Part of a small language model's weights.
Architecture: learned positions, tied embeddings.
Each number is 200 + 30 x the weight over its row's rms, rounded and kept within 0 to 999. Layers, rows and columns count from 0. The size before them is the row's rms in percent of the matrix's.

# layer 8 MLP down (transposed), 512x128, rms 0.167, rows 23-50, columns 0-127
094,216,201,183,193,220,194,211,161,234,198,241,173,187,175,167,194,173,188,163,152,227,195,217,182,175,186,150,243,222,242,241,209,188,224,145,172,253,178,173,213,234,227,195,167,227,152,152,179,194,194,223,213,205,158,212,194,237,203,216,210,214,268,181,267,237,269,189,227,234,148,232,222,191,189,193,217,173,187,243,231,183,220,197,179,191,249,218,156,204,227,208,192,227,202,190,174,210,144,205,204,187,225,173,198,221,184,209,232,209,216,290,180,225,180,138,154,219,170,157,202,207,163,119,228,201,223,188,223
110,234,230,215,213,161,195,187,233,175,219,184,220,202,241,188,177,182,189,198,210,210,200,168,194,214,145,191,149,185,238,189,282,193,196,203,193,140,180,154,194,204,180,220,154,162,169,168,205,203,224,241,229,186,187,229,143,256,235,190,207,210,222,194,164,172,195,198,166,132,209,271,206,182,231,207,217,201,263,227,178,215,233,163,189,186,236,209,183,174,244,158,189,202,203,222,164,195,176,202,193,220,226,192,241,224,189,165,218,190,198,199,148,214,179,234,194,202,191,198,251,237,200,108,224,179,271,240,254
091,171,247,259,207,187,111,210,167,192,204,200,215,187,197,214,238,179,246,173,146,201,193,202,162,161,231,197,216,259,180,196,242,166,197,247,205,184,225,217,168,182,205,228,213,241,188,205,210,184,215,236,234,235,192,200,167,179,226,147,238,166,201,210,202,202,150,206,227,179,202,206,231,150,254,208,178,222,230,229,182,201,250,167,185,199,172,212,228,240,237,205,196,154,157,218,167,213,236,208,194,253,192,190,189,254,193,237,215,203,143,220,143,128,243,176,182,244,192,157,166,211,146,197,217,179,199,193,223
089,155,200,174,181,169,186,226,242,238,185,157,217,194,200,164,239,204,131,150,175,233,254,199,200,205,214,187,189,217,185,223,225,203,249,174,226,200,191,150,181,233,194,177,201,202,189,166,222,250,242,122,209,192,150,212,138,203,206,208,237,247,178,289,153,162,219,231,198,192,184,172,185,199,231,267,173,228,204,214,242,192,189,190,209,225,182,228,152,210,199,157,194,160,216,237,229,143,211,176,182,183,211,214,193,203,216,192,179,203,222,202,172,203,189,244,183,250,195,201,186,216,236,225,167,127,185,239,222
113,169,240,223,210,193,202,203,151,188,207,184,171,158,203,209,155,180,192,205,217,258,243,175,216,232,166,220,185,193,201,150,221,214,262,224,180,236,253,184,264,181,156,187,238,228,225,243,233,206,236,238,182,218,190,174,191,167,271,256,236,230,193,153,167,240,218,189,203,238,170,159,178,208,185,217,236,170,170,214,152,165,189,190,186,193,168,213,199,230,205,179,204,184,149,167,236,217,161,212,212,163,154,231,214,173,183,232,217,236,176,172,270,175,191,231,181,168,205,167,146,232,210,177,214,237,169,216,219
104,175,195,212,193,175,200,202,213,170,207,186,216,193,148,124,207,181,191,221,167,287,159,213,195,250,205,172,197,211,198,214,242,213,227,207,211,207,240,164,111,161,186,199,202,223,178,165,188,177,219,185,197,191,200,170,181,217,238,148,237,243,190,165,203,171,194,225,250,206,159,188,253,271,239,241,192,223,156,177,199,247,227,228,192,205,195,216,120,235,187,183,202,237,193,229,179,210,199,247,210,210,179,192,223,168,258,235,240,204,197,170,223,251,186,200,161,175,224,158,204,185,221,189,183,147,197,172,217
112,164,160,203,193,208,191,228,236,202,197,254,224,241,235,182,204,209,221,198,226,174,203,157,159,194,196,140,221,171,197,180,200,179,187,205,199,143,135,156,148,217,187,255,186,231,180,223,221,220,191,185,194,175,198,194,136,289,223,252,179,211,202,165,185,201,190,204,192,169,226,188,127,148,224,196,190,211,212,250,232,238,184,183,240,200,261,243,191,204,239,186,184,208,191,201,176,211,227,184,156,231,200,198,200,152,167,203,237,223,234,245,205,200,214,193,206,187,189,228,204,238,158,216,139,144,260,214,217
100,188,188,237,227,201,203,182,200,154,174,214,182,175,249,222,225,180,206,196,168,164,184,151,214,215,241,176,200,178,221,190,208,193,191,188,201,155,225,205,139,186,185,221,242,168,215,196,254,151,201,197,214,261,226,206,168,235,289,199,161,184,227,193,192,144,211,227,197,218,152,208,197,202,201,174,274,213,215,189,146,193,175,173,169,227,285,171,168,184,274,216,202,190,193,203,220,199,196,179,183,239,200,188,166,256,189,180,187,178,199,258,187,215,187,152,237,212,138,218,232,223,235,197,203,132,217,199,208
111,162,193,198,204,180,216,213,222,190,258,231,251,221,139,149,208,202,180,233,186,201,167,139,229,210,175,165,147,194,185,225,154,212,274,189,171,167,214,201,172,237,185,199,149,172,209,189,226,245,194,226,188,250,188,238,203,213,276,198,214,225,207,275,214,195,190,256,208,186,196,202,208,215,167,187,178,196,162,172,204,231,195,260,209,187,209,181,175,133,180,230,219,196,154,220,182,215,235,193,225,186,186,168,221,171,142,186,258,177,214,151,189,213,215,212,169,220,185,215,199,207,158,248,201,189,203,150,247
115,206,220,224,180,227,176,158,223,214,183,212,268,159,230,227,194,203,175,245,171,211,200,191,210,205,213,167,215,202,216,218,180,165,123,234,211,247,222,207,180,227,165,243,251,191,271,201,175,231,156,194,179,193,232,179,194,227,236,164,177,180,165,171,188,207,268,187,185,199,199,205,203,223,224,190,175,192,178,201,213,197,208,170,189,173,151,233,148,250,257,196,198,226,156,213,183,178,262,199,199,201,174,155,161,210,174,190,113,197,235,242,168,210,152,222,239,220,162,162,161,198,198,245,213,171,223,199,244
090,183,216,195,220,206,164,210,203,184,199,204,187,196,201,155,206,182,235,149,186,178,214,212,188,206,174,185,138,239,206,201,156,145,210,190,178,248,248,204,240,210,220,214,159,187,260,208,175,235,199,211,231,177,237,230,201,266,182,202,191,156,184,160,215,183,210,201,144,118,206,139,278,176,146,207,158,228,231,232,242,197,223,207,165,234,243,249,226,199,199,185,211,203,136,169,194,208,206,159,247,199,155,184,199,177,266,188,180,236,226,205,159,185,198,214,210,203,197,220,195,202,202,209,222,186,230,184,267
089,208,180,243,173,212,144,156,177,226,193,179,184,194,225,192,187,176,198,225,197,189,221,219,186,225,181,180,178,201,147,212,226,216,211,232,179,136,266,215,202,203,210,197,219,236,192,107,239,232,197,210,211,146,206,155,224,137,239,174,193,158,198,179,215,205,199,211,153,199,218,208,235,212,138,246,164,231,171,210,188,203,200,191,203,190,178,186,294,180,258,219,222,232,181,228,212,179,243,215,222,201,182,161,172,194,253,212,176,195,186,281,188,192,228,189,203,263,245,214,180,225,249,223,196,186,185,191,189
086,237,215,184,238,161,187,203,202,126,193,184,229,243,139,215,189,167,212,184,228,192,249,166,251,170,233,225,184,229,116,150,243,211,249,200,190,211,259,160,217,225,185,196,191,209,206,177,212,142,221,220,217,165,226,208,216,200,220,177,242,273,208,140,180,188,160,221,153,157,187,220,202,218,146,217,243,226,223,178,235,205,202,201,162,181,204,197,162,179,196,240,197,189,175,189,226,205,263,218,214,172,180,178,228,185,213,203,205,222,208,206,192,156,215,228,211,202,191,222,220,128,164,168,195,252,218,215,225
098,166,178,198,209,168,212,196,171,208,209,246,111,180,215,201,221,164,223,127,221,218,283,201,218,183,227,185,225,203,219,224,207,158,228,204,170,208,143,217,152,194,171,207,149,218,185,200,215,192,165,237,205,174,204,185,157,229,196,200,203,191,219,245,233,212,196,172,174,219,197,242,207,158,230,213,215,130,232,173,258,197,155,239,242,185,181,213,201,182,229,200,220,255,192,234,219,214,225,209,171,207,185,214,202,145,286,142,217,253,180,219,176,211,141,199,250,204,183,208,185,182,192,201,231,216,231,198,197
098,232,229,184,244,205,215,202,272,239,218,231,222,241,202,234,223,156,166,159,227,229,212,125,213,271,203,232,183,181,169,204,223,194,194,218,211,167,210,192,168,197,169,183,206,241,190,261,208,183,231,171,271,227,199,157,163,206,189,192,190,245,223,249,193,246,200,190,205,214,179,201,243,222,184,204,201,155,160,159,248,191,164,182,222,154,229,225,171,191,219,159,187,212,178,194,198,221,200,208,176,256,162,199,203,186,226,133,158,198,233,190,204,210,144,181,194,202,133,206,204,166,177,169,174,136,203,227,200
105,197,205,246,225,227,171,164,198,176,144,162,214,197,160,230,190,173,223,241,211,172,197,209,199,208,218,200,216,186,127,213,190,209,146,227,202,192,194,262,267,152,133,175,217,240,211,218,206,204,220,216,230,191,148,215,237,178,156,190,227,240,176,250,231,153,189,193,215,175,175,191,239,205,190,226,210,169,119,224,281,223,216,194,212,184,190,184,260,191,175,215,185,163,192,186,272,156,238,196,231,182,176,227,219,175,265,234,192,185,199,170,234,223,179,203,176,196,208,217,210,201,192,226,174,193,159,177,204
117,194,214,175,208,202,228,151,192,214,238,179,208,220,218,231,208,162,234,189,174,205,220,212,242,189,201,229,191,220,191,233,231,184,188,144,213,244,277,242,224,187,165,252,187,194,223,236,180,240,171,225,167,180,200,165,222,202,241,243,160,219,217,193,197,219,240,240,204,213,195,208,138,232,195,144,260,168,206,205,196,147,185,143,216,203,180,167,151,218,211,212,186,199,163,139,188,193,174,171,200,238,201,204,235,205,179,139,242,262,259,177,135,169,202,185,165,165,181,182,194,205,201,175,251,194,189,148,196
092,188,226,260,201,174,243,261,186,199,173,154,182,242,262,141,195,164,209,180,177,253,210,226,235,241,228,220,213,199,199,156,150,174,211,213,209,243,216,209,216,174,217,176,182,223,194,170,189,155,182,172,235,192,180,204,163,177,222,180,171,189,194,217,226,202,171,155,214,172,212,199,220,245,199,175,203,208,239,240,240,215,230,203,206,269,194,269,161,234,240,171,197,200,201,173,170,188,172,157,167,169,128,202,263,191,242,217,180,197,166,174,212,157,172,203,194,178,175,182,232,229,221,157,173,261,207,209,210
116,212,180,158,197,177,240,212,176,195,174,147,153,166,205,226,196,138,200,203,192,242,255,274,199,223,230,133,223,233,179,193,189,170,194,178,193,290,236,179,189,192,156,202,199,174,206,224,197,182,187,190,226,158,166,188,193,120,208,253,212,231,187,229,250,249,189,204,192,246,193,183,180,253,187,176,253,186,263,188,195,167,232,208,218,239,206,241,190,185,206,154,189,219,211,198,171,257,220,162,217,191,188,181,221,170,183,259,179,237,192,177,192,198,204,211,229,224,163,145,218,202,215,198,194,205,223,178,187
112,231,227,237,215,187,237,165,172,235,188,209,164,248,133,184,219,158,172,242,151,250,249,223,180,215,150,206,169,183,219,250,172,191,224,190,204,201,207,180,225,159,199,180,159,202,213,209,236,235,218,226,228,222,154,243,228,216,247,168,120,219,224,178,208,158,200,245,231,163,168,230,168,213,220,184,176,242,237,196,210,171,173,215,189,147,205,193,194,195,234,174,199,224,242,236,179,221,203,247,200,159,191,143,211,169,215,208,220,224,145,189,244,223,179,208,155,223,209,167,207,236,218,155,203,165,207,163,177
111,242,201,152,179,187,196,172,220,202,225,194,215,174,230,160,202,159,189,168,220,173,230,237,191,193,153,183,175,243,227,212,171,213,245,178,219,229,189,199,205,199,227,214,202,127,168,210,211,188,128,224,265,157,192,186,138,192,195,167,196,232,200,242,195,251,254,166,206,183,196,209,187,202,201,237,192,222,188,233,182,172,183,241,197,237,216,222,190,185,183,180,221,219,234,255,252,181,147,214,250,221,170,215,203,200,229,194,155,222,141,177,222,159,202,228,192,143,202,234,181,184,235,216,204,201,280,204,125
087,224,232,194,176,209,194,233,233,224,163,230,230,172,145,196,176,270,178,177,187,223,141,198,247,237,175,186,186,237,228,182,166,198,173,217,215,167,222,209,208,222,254,209,181,213,238,252,222,210,274,235,191,174,156,228,189,175,177,205,242,164,219,214,162,181,202,204,233,187,186,200,191,127,255,234,187,138,200,186,206,198,228,252,164,155,153,204,165,153,213,229,219,188,189,231,173,215,195,211,218,207,171,221,223,182,140,226,195,192,179,153,153,232,230,195,140,163,190,184,181,193,185,184,241,224,240,204,187
116,186,199,210,201,206,202,169,194,236,189,173,204,233,221,204,162,193,178,182,244,178,262,194,202,182,194,229,210,157,180,198,197,234,176,199,178,210,203,201,204,192,247,252,181,162,238,209,192,138,185,218,173,215,236,210,178,243,144,186,245,226,192,165,197,213,228,212,243,168,200,201,183,176,170,187,198,157,164,194,200,197,234,192,189,184,191,183,233,259,271,175,181,212,239,237,235,166,202,200,194,225,251,118,271,152,197,205,123,198,198,202,165,200,187,195,207,202,184,131,240,160,197,163,261,257,220,238,178
108,227,185,235,196,218,169,200,234,194,184,167,233,182,170,206,163,197,195,232,195,186,205,235,218,112,177,141,177,152,255,174,159,189,216,156,237,180,192,230,193,226,187,255,217,226,235,214,199,170,189,199,221,202,218,204,252,279,184,206,202,167,191,235,183,202,201,219,228,173,249,260,187,175,208,196,192,194,249,270,157,211,228,242,192,183,162,177,187,190,212,176,152,196,182,201,186,196,252,179,188,188,210,185,268,216,119,165,191,172,148,237,239,182,197,202,214,187,185,216,202,219,196,192,203,194,164,264,225
101,162,180,218,235,240,178,235,176,230,202,176,245,186,191,215,220,178,191,216,231,242,194,219,194,236,173,203,201,216,219,185,179,226,192,218,203,170,190,195,159,233,209,187,175,170,179,197,167,177,231,197,200,199,187,265,246,246,240,200,180,185,233,216,129,210,207,168,211,166,212,186,221,194,182,231,202,208,166,216,188,184,247,212,254,235,162,270,188,117,185,173,176,270,215,263,241,207,179,178,191,172,178,187,221,189,186,159,224,151,193,258,201,196,166,189,214,222,147,220,107,192,252,199,228,174,198,181,168
092,176,216,189,179,242,227,180,172,229,220,206,204,190,170,212,236,189,224,215,177,134,199,204,166,230,145,141,189,212,215,208,227,206,181,231,181,176,169,182,195,224,200,174,235,170,200,186,159,201,204,222,146,147,182,179,182,219,192,216,168,190,175,266,245,228,213,219,153,229,174,224,193,142,199,221,193,227,197,213,264,202,179,236,209,217,201,189,126,250,214,221,192,245,227,220,172,202,223,191,186,214,208,166,215,183,183,182,202,230,213,325,162,192,154,216,204,213,246,212,201,216,255,158,153,218,242,179,194
091,180,201,147,221,226,166,216,241,170,223,205,201,227,206,203,249,199,245,219,216,191,198,182,177,228,223,132,247,164,250,185,269,251,177,181,178,246,269,183,186,221,159,195,216,194,189,223,209,204,198,185,226,220,196,195,213,225,199,262,163,171,204,206,202,168,173,210,164,200,184,200,203,184,220,154,203,218,208,194,205,194,174,196,257,205,166,209,145,207,148,219,185,166,246,194,237,160,210,238,197,142,155,227,164,104,147,226,217,217,191,144,226,216,188,203,192,213,196,231,206,169,245,207,212,259,207,179,215
098,197,218,239,212,163,224,149,214,183,220,197,181,166,180,227,225,150,246,182,152,270,234,140,257,259,219,193,231,172,191,219,214,187,224,190,224,215,169,226,183,219,223,152,185,182,192,174,278,186,228,215,174,225,198,198,223,181,242,198,133,216,228,185,164,175,149,184,221,220,188,194,169,252,184,172,190,155,213,203,190,239,174,216,160,208,249,220,227,213,190,203,191,224,242,195,202,209,147,195,217,149,240,228,150,177,218,208,212,246,181,182,191,158,166,197,207,228,230,239,173,206,207,227,172,156,140,176,222
# layer 8 MLP up, 512x128, rms 0.164, rows 24-50, columns 0-127
106,223,204,267,168,166,196,217,228,239,170,195,210,186,217,199,203,215,213,183,170,210,149,186,125,185,183,159,184,193,220,190,214,220,230,180,194,180,225,189,250,186,170,197,208,224,211,197,223,195,147,175,178,200,126,155,202,202,212,193,254,259,155,206,219,224,235,136,155,270,257,180,168,182,161,217,266,220,185,209,177,270,187,163,182,175,195,194,169,198,150,181,232,232,207,210,180,267,245,197,157,195,171,230,220,194,217,207,195,246,202,168,207,205,229,223,192,195,184,173,200,249,176,198,164,191,215,246,202
097,214,192,177,170,154,181,157,207,190,226,153,176,176,217,162,190,250,195,181,237,199,166,233,230,170,236,171,208,209,207,213,173,168,220,153,171,214,184,175,203,195,205,185,144,204,182,158,234,207,201,166,125,201,192,200,253,248,199,232,195,242,202,237,197,167,188,250,208,155,172,187,183,166,182,215,196,226,209,190,208,198,175,213,175,228,207,198,148,189,117,181,225,243,270,158,151,167,210,193,219,216,241,240,214,178,206,234,229,207,223,183,288,186,201,232,223,158,159,191,233,212,250,220,234,161,208,204,228
098,194,184,200,232,213,201,135,164,163,169,187,182,200,235,185,173,204,199,222,242,156,160,168,204,177,196,187,203,206,178,188,180,206,226,181,207,201,279,147,182,182,219,228,212,207,184,179,171,262,218,201,136,204,233,193,203,207,255,236,176,174,190,199,229,230,204,230,184,217,253,195,149,229,200,183,204,226,180,222,115,183,185,218,220,189,221,212,198,223,155,192,171,183,266,192,185,237,213,184,240,161,180,177,189,167,205,156,237,159,201,197,279,220,216,156,218,215,206,188,247,179,201,138,235,154,221,269,184
108,236,237,158,215,219,222,124,158,207,216,197,244,187,248,218,193,251,208,199,172,175,223,201,184,171,194,186,179,217,202,163,226,192,214,224,205,168,218,187,188,172,252,184,155,203,277,177,221,198,223,183,158,217,211,247,220,190,222,228,194,219,255,185,206,205,157,222,176,180,196,207,209,264,236,165,196,184,219,224,222,204,230,179,174,196,220,218,223,199,113,166,227,186,168,194,205,194,230,145,155,232,169,176,160,195,221,178,229,187,163,176,202,167,266,178,148,148,197,176,241,149,215,211,249,158,225,231,187
102,182,228,178,185,182,191,170,233,161,182,238,210,245,217,188,288,175,251,192,252,148,160,166,205,205,186,213,213,199,184,176,234,141,169,204,219,202,202,218,181,138,206,194,217,242,208,211,181,174,226,180,197,248,223,196,233,211,186,198,152,201,242,228,207,231,236,163,240,166,257,237,244,198,200,198,258,198,180,181,184,164,154,165,247,246,187,205,191,216,182,165,208,226,171,232,170,252,230,173,217,201,203,169,198,210,178,200,196,189,197,187,177,123,214,161,215,139,247,218,215,203,177,262,209,193,247,224,205
106,173,226,189,166,194,193,167,197,169,153,206,188,227,193,241,216,248,212,214,189,216,244,146,159,167,245,157,190,228,176,197,210,213,196,187,173,159,160,197,216,188,199,176,181,238,199,251,186,211,292,224,148,206,175,215,183,209,227,192,223,200,206,207,188,206,190,235,221,234,223,171,240,213,202,162,230,172,187,170,225,196,232,180,234,173,186,152,214,223,162,212,178,204,174,193,155,250,143,254,257,187,159,189,183,130,220,199,147,219,251,187,222,189,209,153,212,157,242,237,191,165,176,262,247,176,203,216,193
099,191,233,173,241,234,266,206,189,253,196,185,206,224,217,192,222,210,224,221,187,161,166,208,184,231,215,162,271,198,217,141,199,176,231,168,193,203,184,240,186,205,238,176,215,269,153,164,210,213,215,245,140,219,201,249,218,209,205,199,204,186,175,204,221,205,186,118,192,198,170,115,192,211,220,162,192,191,231,138,189,197,200,147,224,222,221,255,176,203,219,213,158,207,228,198,198,184,200,198,240,118,177,198,190,189,200,255,168,199,209,189,175,158,235,188,222,193,236,221,173,179,215,215,170,144,231,176,184
107,203,197,179,166,217,215,178,129,160,233,174,220,250,248,213,145,224,203,220,154,141,204,196,189,155,195,155,204,155,187,218,200,196,210,194,250,161,209,223,211,219,262,181,191,212,222,190,159,196,184,187,201,188,199,195,210,201,214,193,221,229,208,209,181,110,220,209,263,163,181,231,205,173,224,181,264,201,157,165,258,237,186,216,272,228,196,181,244,186,139,192,195,210,202,197,175,153,194,181,251,211,184,209,229,218,251,197,223,224,176,167,178,191,214,197,182,169,170,249,162,168,202,224,230,202,224,250,177
107,179,193,177,207,189,202,179,192,113,190,192,215,240,205,287,185,183,253,288,268,179,195,193,208,172,198,192,198,186,163,203,226,176,175,163,242,174,146,191,242,189,222,200,227,172,178,252,220,218,208,224,149,204,198,164,224,206,211,233,139,167,226,202,161,177,166,238,187,175,235,241,192,207,205,200,193,170,167,192,128,189,160,198,216,195,141,237,205,227,162,195,226,219,191,166,247,184,225,175,217,248,182,219,223,167,193,180,197,208,209,195,227,188,196,198,192,159,170,181,249,200,231,260,183,193,214,237,188
094,190,211,173,228,198,213,171,198,175,170,172,198,239,175,235,165,186,148,159,195,190,217,156,206,242,188,205,247,201,196,153,268,243,276,172,203,152,200,160,214,218,200,215,229,188,213,218,150,251,202,254,189,194,184,173,156,214,215,204,173,168,197,232,144,162,209,154,242,245,240,193,182,181,209,194,181,240,250,182,223,296,227,211,200,184,188,237,172,180,194,191,181,199,224,212,248,200,214,228,212,175,172,207,229,192,201,198,226,235,213,217,185,202,238,134,120,159,221,178,216,222,223,193,205,185,197,168,183
093,220,208,148,212,216,231,171,215,236,174,181,202,211,195,195,166,145,167,253,170,188,163,107,224,181,234,210,199,194,235,173,178,211,201,238,172,221,187,214,182,195,197,217,225,158,184,203,205,215,230,180,146,274,209,216,198,200,285,229,180,190,186,174,185,170,234,197,203,188,217,118,204,211,202,190,182,269,175,186,206,187,206,250,233,175,199,291,202,167,200,207,187,157,197,222,221,172,246,243,218,151,205,186,139,207,200,162,190,231,183,188,165,252,200,192,172,190,233,195,207,225,180,182,185,214,227,239,184
089,229,158,240,170,124,206,188,196,243,197,229,195,196,201,210,253,238,206,221,208,217,151,205,162,165,166,175,211,139,248,204,192,216,204,167,215,174,169,203,213,206,188,177,214,253,185,221,240,197,278,170,180,213,206,170,170,200,201,226,168,162,192,213,198,198,138,248,238,219,217,178,224,211,157,186,180,222,160,197,187,203,182,176,301,181,182,222,182,184,189,209,211,203,221,200,241,231,190,170,186,213,229,289,236,237,188,176,199,212,210,173,158,213,187,145,258,217,228,165,184,216,221,229,190,176,190,150,185
103,194,222,175,222,207,213,179,243,169,198,155,222,212,173,209,205,219,202,161,156,163,180,167,180,158,212,158,216,173,163,250,206,172,158,235,191,165,163,216,192,153,193,176,210,239,199,186,210,254,200,158,188,139,236,242,218,243,211,222,280,199,193,211,168,177,139,201,169,181,164,175,230,235,251,180,215,209,204,195,236,212,208,179,262,153,211,175,135,233,217,229,184,234,244,228,210,254,187,138,190,227,174,232,165,223,221,157,232,218,216,191,167,171,200,226,217,200,186,177,165,182,196,175,225,148,199,223,211
101,205,251,240,232,156,174,176,231,222,213,205,227,182,203,239,198,196,169,161,169,191,147,164,206,199,168,193,267,189,179,207,220,206,222,226,206,189,214,231,179,179,192,194,197,216,182,157,269,205,176,178,221,155,187,162,249,213,214,189,217,220,170,202,195,209,152,178,180,218,174,185,199,200,164,209,191,260,176,189,148,223,220,163,222,233,186,167,185,225,232,212,205,235,251,182,173,225,253,133,158,229,223,206,161,210,118,205,218,202,199,192,190,177,233,179,251,157,260,219,279,227,219,198,151,148,211,207,190
106,217,164,194,235,222,192,145,189,200,199,212,188,208,216,237,225,209,196,211,258,228,144,191,218,247,154,245,211,208,220,170,204,147,229,182,219,181,150,251,258,182,220,176,182,222,225,171,259,170,225,199,149,202,219,181,163,199,192,146,171,258,213,158,200,247,172,147,177,224,237,180,230,239,199,166,226,193,230,202,166,231,183,159,229,190,225,208,198,251,169,233,217,233,193,179,205,250,243,209,203,155,146,216,204,161,149,211,175,177,150,184,199,201,190,196,199,210,219,190,152,215,180,258,160,181,200,195,156
105,198,214,97,217,169,258,228,186,137,258,162,186,200,219,185,194,193,218,194,255,124,209,239,164,221,227,260,208,193,197,229,205,212,194,218,203,220,217,217,220,163,230,183,176,179,228,220,201,213,213,161,214,171,200,130,192,197,181,247,202,255,176,222,204,213,112,234,167,192,216,224,172,211,199,165,213,200,246,161,178,182,229,234,186,178,197,228,220,167,193,201,175,238,199,183,196,226,177,204,262,160,200,209,179,246,193,234,178,231,143,157,178,211,163,163,228,201,212,199,230,164,219,196,212,200,224,216,186
097,171,195,228,210,221,219,200,165,208,239,161,199,162,203,242,191,267,96,190,161,183,224,208,172,256,243,233,217,205,235,257,207,188,228,197,226,220,192,140,233,211,218,225,194,223,217,195,178,255,207,211,201,220,134,150,234,196,188,183,201,201,179,202,160,162,149,204,234,204,232,196,202,229,228,179,174,200,184,171,158,222,163,194,166,139,153,170,197,194,197,241,217,176,229,218,241,203,205,183,233,196,214,240,130,204,186,237,247,167,176,193,227,206,212,175,181,204,211,195,162,184,164,220,256,173,204,168,225
117,223,230,149,243,168,189,204,196,130,242,161,212,220,211,219,214,206,175,233,229,148,255,186,205,218,184,223,204,212,162,237,241,131,166,217,201,192,238,264,224,195,223,203,226,144,184,234,199,228,251,169,163,178,190,148,221,185,234,192,224,254,169,225,200,216,141,195,136,223,216,213,163,262,202,157,228,196,258,163,164,155,199,164,205,173,207,206,197,153,175,206,164,242,203,204,170,237,190,190,209,176,208,241,157,200,196,204,204,190,199,184,186,175,183,160,178,233,219,213,187,202,184,235,250,184,224,218,184
107,204,230,169,215,193,196,204,211,212,208,199,217,224,161,183,247,192,172,263,178,180,160,185,167,205,221,170,183,183,279,100,197,178,237,193,265,176,217,161,170,240,233,201,191,218,193,178,218,257,213,191,204,203,216,181,219,244,232,241,183,195,156,231,171,235,242,181,217,192,196,165,174,183,208,169,188,181,187,234,244,202,227,230,160,202,216,246,197,151,209,207,166,143,172,161,160,166,245,244,184,162,211,203,216,139,198,164,166,224,148,209,171,184,221,222,191,173,223,184,224,244,157,197,198,220,220,239,181
104,207,131,176,252,179,177,195,127,182,241,238,200,212,200,221,178,219,145,241,228,205,224,175,226,227,246,169,246,163,224,215,212,181,213,193,159,196,152,185,236,244,209,177,238,190,171,180,226,169,209,205,224,186,201,197,224,176,224,198,204,215,208,187,161,183,183,248,224,174,236,205,180,226,240,229,218,212,222,204,159,219,141,204,184,170,173,204,212,238,166,221,222,168,217,105,194,231,172,167,231,191,163,253,170,176,218,151,236,194,223,182,259,229,211,163,160,236,180,240,215,156,207,240,185,163,215,203,177
097,204,212,230,198,199,186,136,205,272,165,188,242,233,180,206,194,197,236,226,204,206,199,173,218,200,166,239,204,149,197,204,154,231,166,210,271,231,128,207,219,186,192,202,172,179,159,185,194,234,184,196,211,197,240,165,197,192,189,213,238,194,157,188,185,201,169,195,195,222,174,170,223,203,227,209,169,207,221,222,125,223,212,218,283,225,161,240,196,230,167,199,203,167,242,189,196,237,246,161,240,167,152,234,137,168,176,207,214,210,203,183,287,215,216,160,198,221,236,178,218,177,222,241,164,191,211,220,229
108,154,199,220,205,185,218,208,164,219,140,191,177,219,237,219,258,183,163,218,197,186,218,215,225,215,185,182,207,195,205,149,214,220,191,201,157,198,211,217,271,143,233,205,256,188,257,187,195,181,198,173,197,193,163,188,232,200,194,263,229,213,159,190,206,227,193,186,192,193,244,206,191,218,185,156,218,187,241,128,155,187,215,192,150,209,221,247,159,279,238,223,203,194,207,236,219,189,222,212,263,167,155,228,199,157,177,214,120,170,201,162,182,218,211,229,213,227,213,164,214,182,153,257,190,204,224,187,238
104,282,209,177,208,159,203,145,153,193,179,221,200,246,192,193,239,261,187,237,156,175,189,156,206,205,202,169,218,156,211,182,195,168,208,228,210,222,193,210,197,180,221,143,176,197,187,235,207,242,216,185,165,187,225,219,207,198,208,212,189,208,237,143,205,150,197,169,243,159,229,165,176,167,225,219,271,191,187,214,178,174,174,209,269,213,206,243,232,219,145,193,187,137,196,170,212,159,186,147,203,217,204,175,196,223,233,185,228,254,184,199,163,166,253,225,146,162,190,230,198,221,179,259,211,187,226,222,194
105,241,172,206,151,187,201,152,140,220,201,198,228,185,201,226,201,258,249,184,216,184,219,190,239,151,218,176,219,170,201,194,190,176,171,202,172,174,156,212,198,221,249,166,172,205,209,223,242,194,208,221,226,238,225,156,228,236,192,221,172,242,192,184,195,174,162,203,266,169,211,230,165,189,212,220,199,230,182,191,184,177,200,227,223,203,198,276,209,220,181,184,201,128,231,139,226,210,159,241,228,221,166,208,186,176,123,163,210,248,176,192,258,263,185,160,146,181,212,218,181,206,191,209,196,155,207,194,248
094,190,213,176,206,178,205,219,144,242,150,254,225,256,175,214,200,210,137,203,225,143,186,175,193,205,180,219,175,228,226,139,251,178,207,230,203,218,167,180,197,128,214,175,176,211,241,226,196,203,155,156,222,246,222,194,191,206,205,251,183,189,214,182,217,210,99,189,209,216,177,191,193,210,168,254,164,216,146,234,224,204,180,173,207,161,211,239,205,164,162,282,208,192,190,194,248,197,168,200,198,171,250,210,232,199,203,160,169,228,171,205,152,174,212,181,147,185,211,190,172,216,184,216,211,191,219,205,176
096,218,248,231,219,207,168,236,238,221,206,214,223,210,152,168,247,264,182,216,178,205,156,192,204,261,150,188,231,207,215,138,191,187,213,189,201,185,234,223,201,182,190,189,185,212,258,168,214,162,196,185,201,197,147,234,212,222,194,207,159,210,211,199,201,194,209,223,211,200,263,165,144,230,164,202,198,262,191,197,215,228,142,171,100,199,266,218,210,191,195,204,220,222,177,204,149,206,216,166,175,211,208,248,141,218,206,201,258,224,163,187,156,188,196,147,184,191,196,170,220,170,152,216,198,160,209,178,193
100,206,169,174,182,189,250,181,156,196,171,213,164,203,230,243,219,201,224,245,222,186,209,217,173,172,150,217,209,171,202,206,231,179,200,208,222,228,225,233,270,176,169,208,209,230,182,244,175,184,203,169,203,207,159,206,232,194,234,223,188,211,230,215,236,185,148,196,169,207,230,207,226,233,193,193,291,200,154,140,141,230,195,200,204,165,139,213,196,287,118,189,207,188,194,191,217,208,177,194,180,243,197,258,198,140,236,186,192,214,204,179,175,159,211,160,179,228,177,214,211,225,218,264,188,178,208,231,172